config = dict(
    num_hidden_layers=8,
    hidden_size=192,
    num_attention_heads=2,
    num_key_value_heads=1,
    head_dim=96,
    intermediate_size=768,
    vocab_size=4096,
    hidden_act='swiglu',
    norm='rmsnorm',
    norm_place='pre',
    norm_eps=1e-05,
    positions='rope',
    rope_theta=10000.0,
    rope_fraction=1.0,
    qk_norm=False,
    attn_scale=0.102,
    bias='qkv',
    tie_word_embeddings=True,
    parallel_block=False,
    init='orth',
    init_std_qkv=0.0375,
    init_std_o=0.00937,
    init_std_up=0.0375,
    init_std_down=0.00468,
    optimizer='adam_variant',
    learning_rate=0.00147,
    beta1=0.9,
    beta2=0.95,
    weight_decay=0.16,
    lr_head=0.00699,
    max_grad_norm=0.5,
    warmup_steps=295,
    schedule='wsd',
    decay_fraction=0.506,
    decay_shape='linear',
    final_lr_fraction=0.0,
    batch_tokens=32768,
    max_seq_len=1024,
    doc_mask=False,
    train_tokens=154300000,
    max_steps=4709,
    dataset='wikipedia_en',
)
Each number is 200 + 20 x the weight over its row's rms, rounded and kept within 0 to 999. Layers, rows and columns count from 0. The size before them is the row's rms in percent of the matrix's.

# gate: layer 2 MLP gate, 768x192, rms 0.0665, rows 761-767, columns 144-191
# up: layer 2 MLP up, 768x192, rms 0.0641, rows 761-767, columns 144-191
# down: layer 2 MLP down (transposed), 768x192, rms 0.0588, rows 761-767, columns 144-191
gate761,104,187,193,186,180,180,206,161,234,209,185,241,178,196,195,233,203,221,200,179,246,171,196,189,174,196,203,200,219,237,210,217,205,175,180,191,207,177,199,182,204,182,223,167,182,182,226,192,160
up761,106,218,195,220,184,215,200,190,198,181,187,209,197,204,223,195,227,203,184,206,196,172,192,191,162,209,237,221,212,183,174,183,212,175,175,179,190,182,222,186,172,183,215,213,198,193,226,186,192
down761,106,203,190,223,189,210,176,203,233,214,189,211,210,243,179,219,168,207,208,207,205,199,207,201,188,201,185,208,155,210,205,245,209,235,165,237,193,209,172,202,227,161,202,185,182,207,193,194,237
gate762,104,197,197,204,184,210,192,205,232,204,209,194,203,210,180,227,229,210,220,226,222,205,208,171,192,182,245,204,193,203,198,214,180,203,196,207,194,184,239,199,168,209,209,211,162,249,200,180,215
up762,104,245,208,181,217,226,223,231,176,206,206,223,185,197,186,197,224,208,207,191,214,203,194,183,219,235,200,197,204,229,197,187,193,206,177,206,186,193,181,205,180,196,198,226,195,185,172,196,191
down762,099,191,182,220,213,202,222,230,208,191,189,193,210,209,199,191,207,201,223,184,185,175,161,227,203,218,213,204,195,175,197,174,188,193,192,192,177,207,190,208,186,223,172,183,247,144,189,209,212
gate763,094,191,207,193,201,215,222,201,179,196,203,223,208,216,181,205,188,222,196,180,207,220,190,195,170,227,190,218,201,184,192,173,192,191,184,229,194,200,200,188,184,192,219,205,220,243,221,162,219
up763,096,194,178,196,232,208,247,212,196,200,165,175,201,178,243,205,246,209,184,188,150,194,221,180,215,205,206,211,192,199,221,169,207,226,224,220,238,181,163,192,193,229,185,211,209,200,162,219,193
down763,100,209,213,214,203,184,231,207,230,174,196,178,213,200,194,189,205,217,237,221,197,210,240,204,201,211,237,152,177,211,222,225,231,202,175,202,212,201,185,189,209,214,223,196,221,185,207,203,202
gate764,104,185,189,208,202,239,178,198,201,185,200,190,193,219,172,191,208,213,193,199,227,191,183,191,183,214,256,190,214,182,225,221,224,207,216,187,195,218,230,190,188,180,208,180,217,238,203,193,188
up764,100,229,219,209,242,151,177,211,200,213,231,183,216,222,184,226,206,206,215,229,214,200,209,183,203,197,187,176,189,214,179,181,213,217,197,226,231,170,205,188,193,185,191,216,197,225,203,197,186
down764,104,207,190,184,187,157,180,195,241,217,214,210,231,194,208,205,215,239,215,240,193,188,206,173,224,209,192,173,185,243,188,189,230,218,168,172,202,196,204,165,208,189,174,219,189,197,199,160,197
gate765,097,172,199,176,172,220,217,194,171,198,201,196,172,229,198,193,175,201,205,228,158,179,180,192,172,203,191,204,193,198,176,204,186,169,186,208,193,190,190,188,195,228,200,241,193,161,221,192,256
up765,101,206,197,193,168,163,192,196,196,206,235,221,167,179,225,207,198,180,217,191,178,244,189,177,198,208,207,180,233,168,200,173,169,200,225,198,222,209,205,213,181,186,163,179,194,217,215,162,242
down765,100,188,241,204,222,230,192,186,168,161,209,215,203,213,211,179,224,187,156,183,193,167,207,185,235,196,226,194,205,176,217,176,188,165,195,212,190,229,173,200,165,221,203,189,209,180,203,215,211
gate766,099,240,170,207,227,209,214,194,207,191,217,202,189,198,225,251,229,233,204,203,200,185,206,192,175,192,189,195,174,215,197,245,210,191,196,191,217,184,192,175,158,200,180,227,236,209,201,201,218
up766,102,203,202,187,214,207,210,157,199,226,227,194,174,212,222,194,203,216,205,217,207,237,184,188,178,171,165,195,202,226,183,189,174,204,166,201,204,227,210,206,175,201,227,219,201,167,207,177,227
down766,106,205,219,217,176,182,192,228,191,216,243,200,212,202,226,191,206,185,173,185,204,188,171,212,232,185,167,214,245,185,171,182,178,167,199,212,195,188,190,166,189,211,188,162,214,196,203,174,197
gate767,106,184,199,211,209,216,197,194,187,219,201,240,181,182,190,196,186,198,198,249,204,211,218,151,200,226,195,196,185,173,188,229,196,211,178,154,181,157,198,210,186,208,202,199,230,223,193,184,199
up767,104,203,179,173,175,232,204,144,199,233,199,210,209,177,183,191,211,188,226,212,196,206,202,172,230,233,166,197,166,206,193,213,200,206,218,169,223,186,200,214,211,215,184,198,236,203,222,184,184
down767,094,213,197,190,182,179,243,140,196,203,209,175,198,172,206,208,181,208,200,212,194,193,204,194,230,211,203,190,198,183,168,225,183,212,206,201,199,199,205,233,214,197,210,202,195,172,192,215,177